{
  "num_hidden_layers": 9,
  "hidden_size": 448,
  "num_attention_heads": 5,
  "num_key_value_heads": 5,
  "head_dim": 64,
  "intermediate_size": 1792,
  "vocab_size": 8192,
  "hidden_act": "tanh_gelu",
  "norm": "layernorm",
  "norm_place": "pre",
  "norm_eps": 1e-05,
  "positions": "learned",
  "qk_norm": false,
  "attn_scale": 0.125,
  "bias": "all",
  "tie_word_embeddings": true,
  "parallel_block": false,
  "init": "normal",
  "init_std_qkv": 0.0201,
  "init_std_o": 0.00473,
  "init_std_up": 0.0201,
  "init_std_down": 0.00473,
  "optimizer": "muon_variant",
  "learning_rate": 0.00201,
  "beta1": 0.95,
  "weight_decay": 0.1,
  "lr_head": 0.00657,
  "warmup_steps": 200,
  "schedule": "wsd",
  "decay_fraction": 1.0,
  "decay_shape": "sqrt",
  "final_lr_fraction": 0.0,
  "batch_tokens": 131072,
  "max_seq_len": 384,
  "doc_mask": true,
  "train_tokens": 1283000000,
  "max_steps": 9789,
  "dataset": "wikipedia_en"
}
Each number is 50 + 10 x the weight over its row's rms, rounded and kept within 0 to 99. Layers, rows and columns count from 0. The size before them is the row's rms in percent of the matrix's.

# layer 6 attention query, 320x448, rms 0.066, rows 182-191, columns 224-279
111:47 34 33 40 57 62 32 63 44 43 68 54 52 57 55 59 59 47 44 61 61 71 61 55 59 43 50 53 53 63 33 64 49 57 50 57 62 42 56 70 39 36 56 61 54 65 44 44 32 27 63 56 55 47 64 53
111:63 33 50 57 80 55 63 42 36 42 61 49 56 70 66 58 33 50 54 32 49 70 45 29 56 32 48 48 51 39 34 35 51 37 44 39 66 52 45 50 53 57 50 54 42 49 46 49 61 40 39 56 55 40 64 50
112:55 47 41 54 53 46 51 33 43 44 50 40 51 55 56 44 25 67 55 42 26 40 48 38 43 40 35 40 63 53 52 50 54 41 62 50 49 35 66 57 70 40 52 39 63 69 27 47 68 52 49 36 51 53 51 40
113:35 56 43 63 52 30 59 37 57 66 66 38 59 41 46 38 55 44 55 50 38 32 47 44 38 53 34 46 59 55 48 61 38 62 60 66 63 54 35 65 60 40 49 49 56 46 51 42 50 83 46 51 46 50 74 44
117:53 39 74 59 37 60 61 43 54 42 46 54 65 36 53 62 55 55 38 47 54 38 38 41 50 59 57 60 33 51 67 48 54 49 40 74 54 56 60 30 63 43 44 49 31 50 56 45 74 85 49 47 43 56 42 55
123:55 51 50 55 35 47 29 67 65 46 62 40 50 47 40 62 64 72 42 47 48 64 42 60 50 53 47 48 61 49 57 63 44 63 52 21 49 43 57 57 41 70 49 36 40 58 62 50 50 58 29 39 53 53 35 65
111:34 52 63 49 52 49 52 39 52 44 55 37 56 52 46 45 45 33 43 59 55 47 32 58 42 54 49 66 45 45 34 50 38 63 65 68 48 58 48 53 48 51 41 56 43 51 63 47 54 44 53 49 49 45 53 40
117:46 44 48 51 59 41 54 44 51 51 38 57 40 85 66 67 52 36 29 55 62 51 59 43 55 45 74 59 55 64 40 44 51 44 36 53 24 42 63 50 57 61 48 45 48 45 55 57 37 64 38 45 56 69 50 40
113:40 68 42 56 64 45 59 58 76 54 53 63 55 63 40 33 46 39 37 42 48 61 77 46 65 51 42 52 65 66 56 46 61 26 59 51 67 51 38 39 51 45 38 39 49 46 64 45 57 51 54 33 70 44 42 38
118:40 42 56 66 47 43 50 48 41 52 57 41 56 47 63 39 42 55 61 56 52 46 49 45 47 53 58 45 44 34 55 48 50 53 60 41 69 31 50 55 43 42 61 55 54 44 57 66 47 46 51 59 69 62 48 41
# layer 6 attention key, 320x448, rms 0.0669, rows 182-191, columns 224-279
114:47 41 48 51 47 56 64 55 62 46 36 36 63 39 48 56 48 47 62 64 52 36 61 44 46 52 48 36 48 34 19 34 40 55 49 53 71 56 52 45 38 56 33 47 54 56 56 58 65 44 54 40 45 36 42 43
120:43 50 37 40 57 45 38 33 54 32 55 46 59 55 54 43 53 43 40 60 40 54 45 42 51 50 51 56 58 50 37 49 31 54 49 55 71 52 45 32 54 50 44 31 37 51 60 42 61 44 49 51 45 65 48 47
116:56 34 39 64 40 46 60 50 44 45 42 44 40 37 51 58 45 52 44 36 46 71 48 49 44 48 37 40 42 59 40 52 52 34 45 57 50 60 49 64 42 39 47 49 53 69 58 71 36 44 61 59 43 54 54 40
115:64 36 63 53 42 61 48 62 60 59 55 68 43 45 43 46 34 53 53 44 61 40 31 49 38 26 32 41 49 52 57 68 56 63 46 75 63 69 55 49 70 50 58 55 43 46 41 48 32 63 50 45 41 56 56 50
121:52 53 57 44 31 55 65 40 42 50 67 40 52 41 57 69 49 58 52 30 53 32 50 43 67 63 62 56 37 43 50 41 62 53 45 56 62 54 45 56 39 44 36 62 52 55 43 44 70 63 38 54 46 56 43 35
126:51 62 67 50 30 53 47 49 65 40 67 47 39 51 42 64 42 56 58 47 34 62 32 51 57 40 44 48 55 55 46 44 56 65 63 49 43 48 49 46 32 67 41 37 64 64 61 34 58 53 44 53 37 56 30 51
119:44 42 43 51 52 44 49 51 53 37 44 34 56 40 42 29 56 51 52 51 50 39 58 36 59 51 50 54 42 56 48 58 51 51 51 75 62 57 57 41 27 45 40 62 42 48 69 53 54 55 29 55 43 30 55 48
120:47 50 53 54 68 70 45 34 44 41 34 72 47 36 55 79 53 55 52 53 52 50 46 57 48 59 77 59 34 51 42 23 42 40 48 58 68 37 51 49 55 69 30 60 41 46 58 53 51 64 44 39 59 35 50 54
117:53 61 49 52 58 37 42 51 51 48 46 70 50 45 40 55 58 49 41 54 60 57 50 58 45 51 40 40 63 65 58 43 59 41 66 34 51 46 45 33 40 63 47 51 26 57 58 62 52 48 49 62 56 42 47 55
118:59 39 53 53 75 42 46 50 50 42 48 46 55 54 41 45 52 46 48 50 59 34 57 41 47 64 56 54 45 48 49 42 46 53 61 60 63 35 35 51 41 50 47 46 59 54 64 36 58 58 39 57 52 50 47 55
# layer 6 attention value, 320x448, rms 0.106, rows 128-180, columns 224-279
110:46 43 56 39 54 49 45 61 42 43 47 41 50 31 58 54 44 56 46 64 38 49 64 56 45 35 50 43 26 55 45 49 48 31 56 52 46 68 29 42 32 51 50 56 41 43 46 45 34 51 44 45 39 49 32 72
109:57 53 43 52 48 51 46 53 50 60 59 54 34 56 67 38 37 45 42 55 35 50 47 50 61 52 63 49 62 31 65 26 48 27 62 55 46 46 62 42 52 66 48 49 50 39 39 66 56 47 45 55 49 50 51 50
111:48 54 53 42 64 31 39 47 67 47 43 67 36 47 30 43 31 51 35 50 54 48 55 64 72 40 46 52 41 61 50 66 33 33 48 54 44 52 56 46 43 58 62 41 51 47 67 50 50 57 46 54 41 41 38 53
109:36 53 54 65 49 70 74 58 48 41 57 52 70 43 22 63 41 57 47 67 61 41 39 66 56 47 55 33 73 50 49 61 50 54 62 52 63 55 52 43 55 55 49 47 52 58 33 46 65 52 54 40 46 60 52 50
112:34 68 49 41 42 41 57 45 50 51 47 57 57 51 31 44 58 35 53 38 40 61 46 59 34 44 58 48 64 39 47 28 63 50 63 53 60 43 56 57 60 38 54 51 61 49 50 32 46 64 54 62 56 40 57 55
114:47 51 51 48 61 61 49 44 54 52 54 44 38 40 56 38 38 43 53 61 53 69 56 51 43 40 37 59 35 52 43 58 48 61 51 41 50 39 34 74 56 44 55 46 59 51 62 34 47 57 49 40 69 51 48 48
114:40 49 63 51 46 36 58 41 68 56 53 34 43 49 40 57 44 45 41 58 65 45 45 42 27 46 58 54 55 53 43 42 35 73 52 28 49 49 64 49 41 56 43 52 64 43 31 66 36 51 27 43 65 57 48 54
115:48 52 48 60 45 58 40 45 50 50 64 49 49 64 51 55 66 51 39 52 52 53 44 62 61 51 56 41 38 35 56 51 58 60 52 54 42 41 66 44 45 41 53 56 45 37 47 51 68 38 60 58 46 63 50 49
113:59 43 59 41 75 59 63 39 58 57 46 50 48 53 60 48 49 51 61 34 34 57 48 48 50 43 58 58 51 40 42 47 51 67 49 30 51 46 32 48 43 60 36 57 48 44 41 63 26 40 57 57 44 57 43 45
110:59 55 45 54 54 50 38 46 46 49 59 39 50 55 56 62 37 61 47 48 55 52 52 49 49 42 37 70 60 46 49 58 41 57 48 52 54 42 47 54 50 49 45 49 46 30 49 61 50 52 47 50 47 54 38 46
114:45 73 48 36 37 43 59 56 54 48 36 50 56 50 42 38 50 54 47 47 42 54 44 56 43 42 41 53 64 34 53 49 57 47 36 40 40 70 42 53 46 63 57 47 49 54 53 48 47 52 44 34 47 59 55 63
109:65 47 48 69 61 47 41 35 44 50 46 44 39 61 36 45 35 82 58 34 37 46 47 60 53 48 60 38 52 45 40 22 48 63 52 36 32 46 49 54 59 61 41 34 46 39 46 58 47 59 50 50 59 56 68 51
115:59 64 63 51 36 44 56 42 35 49 63 58 51 37 36 36 39 44 48 61 38 34 42 40 35 43 43 62 48 55 51 59 45 45 39 53 68 72 30 60 63 57 68 57 49 53 51 47 52 28 39 59 53 48 49 36
111:40 49 57 58 33 53 38 33 54 55 56 50 66 44 40 60 52 55 67 66 45 55 41 61 59 59 60 46 39 57 44 47 56 56 48 40 68 41 45 58 61 64 42 39 59 31 39 62 45 52 56 38 50 27 50 46
113:50 37 33 42 43 68 62 52 64 58 39 53 43 42 65 42 46 56 48 28 44 74 52 53 56 41 68 48 56 52 48 40 40 64 57 39 59 52 56 50 49 60 61 43 55 43 56 62 53 33 62 37 45 37 42 45
112:52 44 54 68 39 28 33 43 53 55 63 43 66 24 62 56 48 59 58 43 47 35 71 36 48 29 48 60 49 68 47 43 27 55 31 30 48 47 65 74 68 59 65 57 48 48 54 60 52 59 61 60 54 45 50 59
110:48 47 56 44 51 45 38 47 46 54 52 51 53 38 48 46 34 43 44 57 50 36 42 56 41 50 63 65 58 62 54 57 62 57 56 58 49 30 40 47 27 55 42 70 52 64 29 60 42 62 54 51 50 59 65 53
114:44 49 61 33 62 35 63 38 42 80 38 49 51 35 39 60 36 50 60 55 40 45 45 25 40 40 48 36 53 22 50 53 57 61 55 52 38 49 40 51 42 35 67 48 45 54 62 37 43 56 53 36 40 52 63 48
111:28 46 46 50 45 56 35 28 41 32 63 36 41 45 40 61 37 60 50 34 53 56 56 51 48 60 47 53 53 48 71 50 50 47 31 42 32 52 43 51 54 44 45 42 54 48 51 44 52 37 56 33 48 45 39 38
112:46 53 49 55 53 67 41 27 38 43 46 54 49 52 52 50 23 50 64 59 38 43 57 44 54 64 48 71 51 52 57 48 51 46 40 53 65 36 39 63 59 51 56 40 53 67 63 32 43 34 44 43 41 52 48 52
110:56 61 36 44 63 31 38 38 58 55 46 31 51 33 42 47 58 50 49 47 36 41 40 53 48 62 61 35 32 31 51 54 46 66 53 47 35 72 48 48 81 48 61 53 44 55 51 56 52 60 61 38 68 67 39 32
110:08 73 69 53 35 60 43 54 28 51 61 43 37 55 42 47 47 44 45 57 58 50 58 26 53 46 71 51 52 57 54 41 65 56 71 46 52 50 52 43 56 57 53 44 47 40 52 44 61 53 67 53 62 34 27 33
110:42 59 54 39 48 64 44 48 62 45 53 49 37 53 34 55 52 48 62 43 64 48 53 57 51 38 61 62 44 55 44 45 47 52 46 43 39 57 53 49 59 41 60 60 22 43 46 51 64 55 48 50 60 68 55 48
113:67 42 49 60 49 41 61 50 45 42 32 50 53 61 49 52 69 63 52 34 53 52 48 41 48 45 40 68 55 46 59 30 42 55 36 58 39 46 45 43 53 43 62 44 39 60 50 51 52 29 48 52 34 44 49 65
114:66 68 43 45 55 33 49 51 50 43 55 52 43 25 45 37 61 67 49 61 45 72 55 45 69 46 42 60 27 58 46 47 54 50 44 46 41 48 44 55 50 58 47 51 46 58 32 54 43 41 40 49 55 40 52 42
113:39 26 50 46 62 66 41 80 49 48 50 56 54 61 40 46 63 42 58 43 43 54 57 57 42 63 44 60 46 46 29 61 31 51 42 45 48 44 49 51 56 47 50 62 42 51 41 43 44 38 60 52 70 54 52 47
111:60 53 50 61 34 54 33 43 47 35 52 42 34 43 71 68 46 42 72 78 62 55 45 65 45 36 57 50 32 50 56 28 52 41 56 49 48 28 56 36 49 57 64 52 45 53 40 62 47 46 16 44 44 47 48 50
114:27 58 59 48 54 37 55 62 46 40 42 66 52 42 62 56 57 57 41 48 44 69 60 62 48 45 33 26 58 33 43 52 60 67 53 52 54 54 51 34 71 56 48 44 47 70 58 69 40 54 66 53 66 42 41 42
112:59 63 44 73 59 41 30 59 46 57 56 50 47 49 34 61 45 42 38 43 50 54 42 35 51 69 37 37 45 51 51 46 52 57 53 56 40 57 48 51 41 75 34 60 55 42 39 50 59 37 49 38 43 50 51 40
114:48 40 41 72 34 54 39 41 63 57 50 42 45 37 62 46 55 62 53 67 44 47 43 52 46 55 41 41 50 40 50 49 49 40 61 47 58 42 45 56 57 36 33 40 51 41 52 51 64 36 58 43 43 38 62 53
116:64 55 57 36 57 49 58 39 80 44 44 50 54 52 51 38 58 82 53 19 52 50 54 42 42 40 52 55 52 59 37 61 48 40 60 62 49 59 48 42 55 57 41 40 35 65 44 51 53 44 48 41 52 33 38 57
115:27 40 47 44 55 46 63 53 55 52 64 54 54 71 74 28 42 36 58 48 60 50 65 40 41 47 62 43 35 55 40 56 61 45 50 48 40 62 39 66 57 45 46 46 49 44 41 54 58 35 51 70 60 44 59 32
107:61 51 58 64 45 63 57 49 56 54 48 45 44 48 46 53 41 51 54 35 34 44 63 52 49 45 54 62 43 46 49 60 44 49 62 51 54 61 58 59 31 71 67 56 49 43 53 56 59 48 47 45 70 41 34 59
110:56 46 53 45 51 55 48 60 42 41 46 54 62 34 40 29 67 76 48 50 59 55 46 48 56 52 48 47 54 35 43 44 39 55 40 35 42 49 48 55 50 41 41 44 47 44 70 60 32 36 54 52 62 75 51 51
109:51 69 30 29 40 35 33 51 58 61 57 48 38 32 54 56 49 36 65 30 58 47 68 58 32 49 57 45 62 70 51 53 61 51 53 55 66 36 43 54 64 38 63 49 55 45 54 60 39 43 46 48 49 60 51 54
114:60 47 64 24 54 56 51 67 58 54 45 62 63 27 50 41 39 48 45 64 61 49 52 25 39 74 57 53 49 69 49 63 31 57 45 46 52 60 54 34 48 55 67 52 46 50 30 58 60 44 40 48 57 54 42 39
110:63 61 52 52 47 54 33 50 45 57 45 40 56 56 44 52 56 64 37 32 54 43 57 40 57 46 59 62 61 65 57 55 67 54 63 41 59 59 64 47 66 33 43 53 49 48 69 37 44 56 38 50 66 55 50 57
113:46 53 56 47 40 59 61 62 51 37 49 40 65 37 47 51 53 59 55 40 53 46 50 61 57 46 42 47 50 42 65 58 56 40 58 57 57 53 53 64 39 48 49 64 51 51 67 55 50 50 56 49 60 37 59 66
112:40 54 57 49 53 55 40 58 56 48 49 39 44 62 45 56 36 74 41 65 46 50 67 42 49 48 51 47 58 57 53 56 50 44 50 45 68 48 62 72 59 62 47 30 66 49 57 55 31 49 69 57 38 36 60 51
116:40 46 59 52 35 36 51 46 59 57 61 48 55 54 53 67 47 54 50 31 60 40 55 62 48 67 55 70 43 76 45 48 39 67 57 42 39 52 54 33 54 23 59 41 63 39 79 42 53 50 46 39 32 42 56 41
112:51 55 51 59 66 55 52 46 59 40 42 43 54 39 46 46 51 33 58 40 50 63 42 78 40 49 60 46 57 68 57 44 57 41 34 46 45 57 57 51 55 40 50 55 52 35 54 59 70 37 48 48 64 41 50 41
108:42 64 51 49 56 49 38 73 54 48 48 52 60 37 54 57 57 48 67 34 50 39 60 57 47 67 59 61 50 41 40 47 57 56 58 38 72 39 42 58 60 52 44 53 43 49 35 41 44 46 65 51 47 49 51 57
113:45 40 50 58 54 61 37 64 69 43 71 64 64 36 45 52 40 50 40 42 39 77 48 49 23 45 52 55 52 52 57 46 54 50 66 35 67 65 63 64 49 60 64 35 71 58 38 49 47 59 29 57 68 64 38 50
112:37 39 56 44 38 51 48 48 39 41 38 40 50 49 69 42 51 43 41 44 23 50 59 47 52 49 46 52 45 49 31 48 54 60 61 63 43 40 33 54 48 45 60 43 47 53 45 72 46 48 44 28 66 54 56 35
113:46 59 55 47 49 49 29 70 46 54 71 63 56 70 40 54 29 59 51 59 62 49 44 47 29 41 48 48 61 48 29 56 45 55 58 62 33 48 40 42 58 61 52 55 58 67 44 38 45 34 24 45 51 42 57 35
110:37 53 44 47 29 47 51 71 56 56 34 49 53 52 49 48 50 55 41 40 41 52 37 58 52 48 60 56 39 55 51 74 74 54 45 50 46 46 43 44 50 54 43 79 47 47 54 38 42 42 42 48 52 42 50 62
115:55 48 58 62 57 41 40 47 60 54 57 56 49 57 52 26 54 48 44 36 35 50 54 43 36 54 66 51 44 49 62 33 48 36 68 37 42 39 50 57 35 36 65 46 28 59 69 53 39 43 50 54 48 57 52 48
113:48 42 68 55 53 61 54 52 50 40 43 59 42 55 50 66 58 53 54 63 51 71 35 41 64 46 51 52 37 41 48 69 68 39 71 57 64 58 53 61 43 58 54 35 50 37 55 38 23 40 44 43 62 44 57 41
114:38 45 40 39 59 34 32 45 36 46 47 66 34 39 60 40 49 42 54 52 62 59 46 60 50 56 50 47 62 55 36 68 61 53 45 66 47 50 37 62 69 63 45 49 37 55 62 80 58 49 27 42 51 68 57 62
115:49 56 59 52 64 51 46 36 26 39 51 40 61 57 62 51 41 56 41 51 43 60 48 55 39 53 51 47 58 60 50 62 41 57 42 69 59 65 62 52 46 51 61 49 44 64 57 30 49 69 24 55 49 58 49 48
111:55 43 33 48 44 60 43 34 47 61 32 45 64 44 39 54 45 48 38 50 56 51 61 49 62 49 67 59 61 58 38 68 81 34 53 51 46 50 59 47 60 50 34 56 57 65 51 38 67 45 47 59 48 37 56 44
109:52 62 61 50 49 37 42 62 48 59 40 50 52 40 44 59 43 33 41 61 62 37 44 53 53 61 59 40 61 44 59 37 32 50 58 56 44 37 35 76 49 61 43 49 32 41 42 57 27 36 59 69 53 49 40 55
114:67 57 29 54 39 40 44 49 61 55 51 65 24 53 61 46 56 77 53 44 44 58 59 44 70 74 43 53 58 44 28 46 40 42 56 56 56 32 34 63 62 46 29 61 75 45 52 50 45 71 48 72 51 53 46 43
# layer 6 attention output (transposed), 320x448, rms 0.0909, rows 128-179, columns 224-279
110:45 55 43 61 51 58 55 55 64 46 43 41 49 56 35 48 53 51 49 47 38 49 56 50 57 55 40 40 62 63 50 61 56 62 58 33 54 52 51 41 52 52 57 47 44 53 49 57 48 45 37 47 44 48 49 48
115:63 37 62 53 72 61 43 53 54 53 62 37 60 47 55 47 65 38 30 52 40 51 55 52 39 55 37 55 55 52 48 50 62 45 49 47 50 45 48 55 43 45 33 47 44 63 49 45 60 39 70 37 47 49 48 51
110:51 49 63 50 58 69 50 31 48 53 53 40 53 41 57 45 56 50 51 68 61 59 56 37 60 57 41 51 47 33 31 47 47 39 43 58 59 43 54 47 59 57 38 51 54 55 45 65 45 17 54 46 49 53 59 59
110:43 54 46 63 24 56 50 52 48 58 49 42 49 58 60 55 50 48 70 59 54 58 51 63 44 67 51 59 40 47 35 48 53 58 54 68 52 38 36 40 43 38 56 45 45 47 59 62 49 46 60 48 56 45 41 61
112:37 44 45 53 35 46 50 64 45 63 51 64 55 48 51 48 59 38 35 45 72 51 53 57 33 61 59 57 57 52 81 43 46 50 26 66 41 34 45 63 52 28 67 51 46 61 59 58 56 41 24 50 37 49 41 48
113:26 53 51 35 42 48 42 57 54 36 51 57 66 52 57 41 45 46 60 38 50 39 55 60 59 51 59 53 64 46 55 48 54 31 47 41 53 43 40 55 61 52 62 45 32 41 52 43 41 48 40 59 44 69 70 42
114:41 59 62 51 39 48 53 53 36 45 55 58 55 57 47 53 60 54 54 63 58 61 49 48 56 57 43 44 43 47 53 66 48 41 59 48 49 43 59 71 47 58 44 46 59 76 56 32 54 36 65 56 38 60 44 41
113:43 54 36 53 57 62 54 47 56 55 35 57 50 58 39 50 38 57 49 46 64 56 49 58 41 59 56 57 46 44 54 57 48 55 42 46 39 56 55 56 37 26 27 55 34 55 41 55 56 36 61 54 45 34 68 61
116:52 41 43 47 53 37 35 61 45 45 52 44 64 44 54 34 52 48 68 55 57 46 32 48 41 52 49 49 54 46 53 47 32 53 42 48 47 63 45 38 42 48 57 61 35 59 37 46 42 68 57 45 56 49 52 45
112:47 51 36 39 56 71 62 54 53 47 36 55 54 53 42 50 41 54 52 70 38 63 54 33 43 68 57 47 65 45 49 59 55 50 50 40 52 55 51 61 41 21 63 49 54 58 50 61 58 51 52 40 43 58 57 37
113:61 39 52 54 35 45 57 37 43 53 53 54 68 44 51 44 53 43 44 56 56 51 48 59 32 40 49 49 39 58 39 58 30 35 55 49 58 43 50 46 45 44 62 42 40 45 62 56 46 49 47 68 50 51 46 50
113:56 39 59 36 49 57 27 60 54 30 48 39 42 56 30 33 46 45 62 42 56 40 39 59 60 60 43 46 40 45 50 41 32 37 55 55 47 48 53 31 46 45 45 54 35 42 38 34 46 43 71 68 51 52 51 45
119:71 34 47 42 56 39 63 55 64 59 47 43 56 56 38 37 54 61 53 61 53 53 69 44 42 72 53 37 52 47 36 68 40 54 44 37 59 31 46 39 50 40 51 55 43 36 37 22 49 33 51 57 43 51 45 30
113:50 40 49 59 46 41 68 62 61 53 63 64 55 59 45 50 28 41 50 44 55 40 57 67 66 49 57 42 45 39 57 46 39 34 46 52 40 42 53 49 43 39 41 56 40 61 46 32 38 57 48 54 43 58 42 54
115:56 51 65 60 55 49 48 57 35 52 58 58 32 51 45 43 44 41 57 59 43 26 48 39 48 39 52 24 56 56 38 51 54 42 44 53 60 44 49 53 41 63 57 52 42 43 40 36 43 57 53 67 47 63 53 44
115:52 60 51 50 54 41 63 48 56 61 65 46 56 48 42 42 59 54 58 52 44 53 54 49 54 44 51 29 55 47 66 76 54 48 60 57 48 57 52 38 42 66 46 48 56 50 54 38 68 50 43 49 50 70 57 43
112:52 47 54 56 50 53 42 58 48 55 41 44 64 46 49 42 43 66 43 51 43 54 48 53 53 47 51 46 66 57 53 40 55 51 68 63 56 56 63 37 54 44 53 50 68 47 52 63 57 45 48 41 54 53 25 60
114:50 59 65 37 60 59 54 48 59 40 58 72 63 28 58 53 48 46 55 56 37 49 39 56 64 50 42 62 50 51 35 40 54 31 59 33 40 65 56 61 38 32 61 22 49 49 62 47 50 31 54 42 46 63 41 54
112:49 58 74 42 64 36 51 44 51 40 52 48 53 60 48 50 53 42 32 46 49 52 50 63 67 25 65 60 47 55 37 49 38 43 54 50 52 38 43 70 29 36 58 64 56 44 52 39 37 46 51 56 56 69 39 63
112:42 34 71 64 65 51 40 65 39 42 45 40 47 48 41 54 59 45 64 54 61 33 44 59 59 49 41 46 50 52 61 50 62 46 48 51 57 47 58 44 51 54 52 40 42 41 46 42 74 56 32 37 50 42 52 65
110:50 62 54 48 54 52 50 41 32 57 55 82 41 33 38 36 42 52 55 62 36 53 46 58 45 41 51 54 48 53 55 30 45 42 44 41 48 45 40 36 57 48 69 49 56 27 53 66 60 49 41 57 65 41 39 58
110:39 64 34 56 71 52 63 49 46 56 52 54 40 66 54 49 52 55 39 57 46 52 37 52 52 60 51 54 46 30 45 54 47 40 52 41 49 36 60 61 57 55 65 51 57 34 54 54 62 38 48 67 64 37 57 52
106:56 51 56 46 54 44 64 46 49 64 38 48 68 62 61 33 47 71 39 39 51 65 42 55 46 40 61 48 48 45 21 48 43 49 56 58 49 56 65 53 41 25 49 51 47 51 42 45 50 51 62 38 66 42 59 49
115:58 53 65 34 48 31 65 40 56 67 53 52 50 43 58 41 72 50 48 37 57 48 45 51 49 28 47 44 45 72 55 61 46 72 49 44 55 52 44 53 56 37 48 53 47 42 54 45 39 58 42 52 60 63 33 62
110:47 60 54 39 43 41 53 43 39 31 43 49 46 36 51 55 35 53 40 40 51 38 62 51 38 53 51 59 52 43 60 52 57 47 46 54 50 22 33 61 58 68 50 50 55 58 73 58 41 53 52 49 68 58 60 51
115:47 55 49 54 46 45 69 28 53 32 50 53 53 56 51 40 37 26 53 59 59 65 38 50 47 36 48 58 49 51 66 44 61 53 56 54 40 58 36 39 44 55 48 64 39 43 26 51 49 54 41 43 52 46 43 31
113:40 17 55 52 52 45 58 58 56 50 54 57 43 40 41 43 47 40 32 59 39 40 52 49 62 45 53 39 33 65 49 38 56 60 52 65 64 52 56 44 33 51 34 50 63 53 67 50 53 79 53 68 46 49 60 57
112:51 56 51 60 34 40 52 46 63 55 55 64 56 72 48 63 46 47 83 47 30 40 30 59 53 49 42 51 47 44 62 44 47 54 47 59 45 32 69 46 40 45 30 58 43 61 40 49 44 72 57 48 51 45 43 39
114:50 58 58 53 47 46 48 34 44 62 51 43 53 57 41 46 39 60 51 46 46 56 43 44 37 47 46 49 51 50 49 35 35 38 34 44 43 75 48 53 58 48 34 31 52 52 52 59 34 52 51 58 49 53 45 48
115:54 49 49 42 56 49 61 61 49 45 55 37 64 43 40 64 49 59 52 67 44 38 50 49 43 19 40 46 68 31 53 56 64 47 43 51 45 49 39 54 45 52 58 53 50 46 55 48 45 60 45 56 53 69 34 52
115:39 34 57 44 57 46 43 47 45 49 49 69 49 43 57 32 49 47 37 45 51 34 55 55 49 38 47 56 47 45 45 51 52 36 26 42 65 54 62 32 59 54 59 59 62 53 42 55 57 58 35 49 42 71 57 37
115:36 43 49 59 66 47 42 47 43 31 39 52 57 65 34 51 81 42 45 61 47 58 54 52 57 56 31 49 62 61 53 54 46 55 31 44 56 62 48 64 52 50 45 39 49 43 28 50 52 66 48 34 67 48 21 60
106:34 53 62 62 38 52 49 61 34 44 49 53 62 42 44 54 60 74 40 42 49 70 69 50 38 55 50 47 56 38 61 51 50 54 47 55 66 57 56 51 44 45 39 56 49 34 36 48 48 52 55 47 55 64 48 53
111:46 51 49 54 48 61 64 55 62 51 57 51 47 63 46 38 39 69 36 46 45 38 50 50 60 59 55 50 59 69 54 57 35 44 50 65 36 50 42 42 45 56 56 46 37 51 38 53 48 38 45 57 54 64 71 77
112:52 52 70 52 34 60 68 50 71 44 49 47 41 62 59 52 50 61 60 48 63 55 41 28 32 45 41 55 69 42 44 44 32 57 49 33 59 43 56 60 43 54 59 46 33 40 34 64 43 51 41 48 43 54 57 76
115:63 37 36 44 67 50 24 40 57 66 48 45 36 67 41 54 54 58 65 43 52 59 38 47 68 43 52 45 58 52 59 29 46 40 58 54 45 52 45 54 64 60 56 52 73 51 53 54 32 64 50 50 39 54 40 59
112:50 65 41 44 52 37 45 48 53 44 58 64 43 60 58 47 50 62 48 54 65 37 48 40 51 49 64 57 47 79 53 55 44 57 45 63 50 47 31 44 34 52 74 56 52 52 70 51 50 43 21 51 38 50 42 62
114:44 80 55 39 47 64 45 38 49 55 33 52 46 66 44 47 46 44 52 57 58 48 61 41 35 32 56 65 49 32 57 61 43 60 34 60 49 66 58 44 70 52 64 70 49 50 42 53 51 45 62 56 34 44 52 46
113:46 54 65 55 58 43 37 56 47 40 42 54 59 43 51 58 54 32 54 43 59 60 55 67 65 51 47 60 46 50 34 67 57 62 45 43 49 33 49 41 39 33 49 39 57 66 52 37 56 48 48 51 50 59 51 60
115:32 58 50 52 69 48 55 51 64 55 56 50 46 24 55 49 46 48 51 64 42 61 71 43 52 52 56 54 60 33 38 43 47 54 48 58 64 46 41 44 61 56 45 54 61 56 51 44 40 52 61 71 48 55 40 60
113:38 49 72 39 33 33 41 66 63 48 61 55 57 49 47 48 42 45 51 58 45 31 53 35 58 56 64 43 48 45 62 49 48 40 51 55 45 30 29 58 60 48 61 43 68 29 52 66 34 49 36 31 55 75 38 48
113:63 58 36 52 47 51 39 37 49 47 74 60 57 44 55 50 40 52 45 22 67 50 68 48 56 70 56 51 39 54 56 51 36 50 37 48 67 52 55 52 39 18 34 46 58 61 47 54 52 61 51 38 50 43 53 40
112:59 58 66 70 43 48 66 49 56 63 64 61 33 40 65 38 47 56 59 54 53 54 77 34 58 78 48 62 45 52 30 52 50 48 41 59 32 43 54 40 54 37 59 46 46 52 80 59 57 66 65 47 41 44 42 55
114:59 41 63 58 47 44 50 44 42 67 59 29 59 48 54 52 41 78 58 40 53 45 68 52 53 53 58 45 42 58 56 47 55 51 59 53 56 38 51 41 43 58 47 46 54 42 38 49 47 37 43 40 59 54 53 43
114:50 46 33 51 47 62 62 44 58 48 56 59 33 52 46 41 42 33 46 49 46 43 42 55 61 45 60 53 40 54 52 61 51 62 64 43 66 43 26 53 39 40 38 56 42 51 50 47 57 55 66 54 33 49 48 62
114:49 43 45 51 40 34 56 49 27 56 39 54 42 49 45 49 56 57 41 53 73 46 54 49 52 50 66 49 34 62 58 64 62 50 59 63 55 45 46 49 50 59 35 53 40 52 46 37 55 56 40 47 47 50 36 49
118:45 55 60 36 34 51 58 53 54 71 47 47 40 43 44 45 57 54 42 59 72 71 53 70 55 52 58 47 50 65 55 42 49 58 49 52 46 62 42 43 36 46 55 54 54 44 46 52 49 52 45 50 63 53 45 34
111:59 63 60 55 56 46 45 58 53 41 44 31 62 52 55 34 52 53 59 60 44 40 65 56 42 54 45 51 58 60 44 54 65 62 40 49 36 33 44 65 53 58 43 70 42 44 49 42 49 50 59 59 53 47 44 51
114:51 61 57 72 54 77 45 39 66 47 49 21 38 68 51 46 49 56 46 42 37 45 52 54 48 60 52 52 56 41 54 58 50 60 66 60 51 58 49 44 48 57 66 61 53 45 36 48 47 80 37 50 40 43 61 34
116:55 50 46 55 55 56 51 58 48 68 39 59 33 30 52 53 48 57 53 48 72 49 52 44 73 53 47 44 61 50 58 31 44 56 44 41 55 47 59 53 73 37 42 44 59 51 50 53 47 49 55 41 44 60 37 32
109:61 59 42 50 57 51 52 46 58 36 46 31 47 72 55 61 58 49 42 43 50 45 62 46 65 48 37 49 42 54 56 57 48 59 39 45 44 52 45 39 36 39 72 43 55 38 45 47 49 56 53 68 63 74 63 47
113:50 56 41 46 44 60 46 52 59 58 47 49 56 39 39 52 60 53 55 64 57 58 55 63 44 49 40 56 57 42 42 42 45 65 44 41 45 65 44 52 49 42 56 50 43 43 51 40 58 43 47 22 56 46 60 56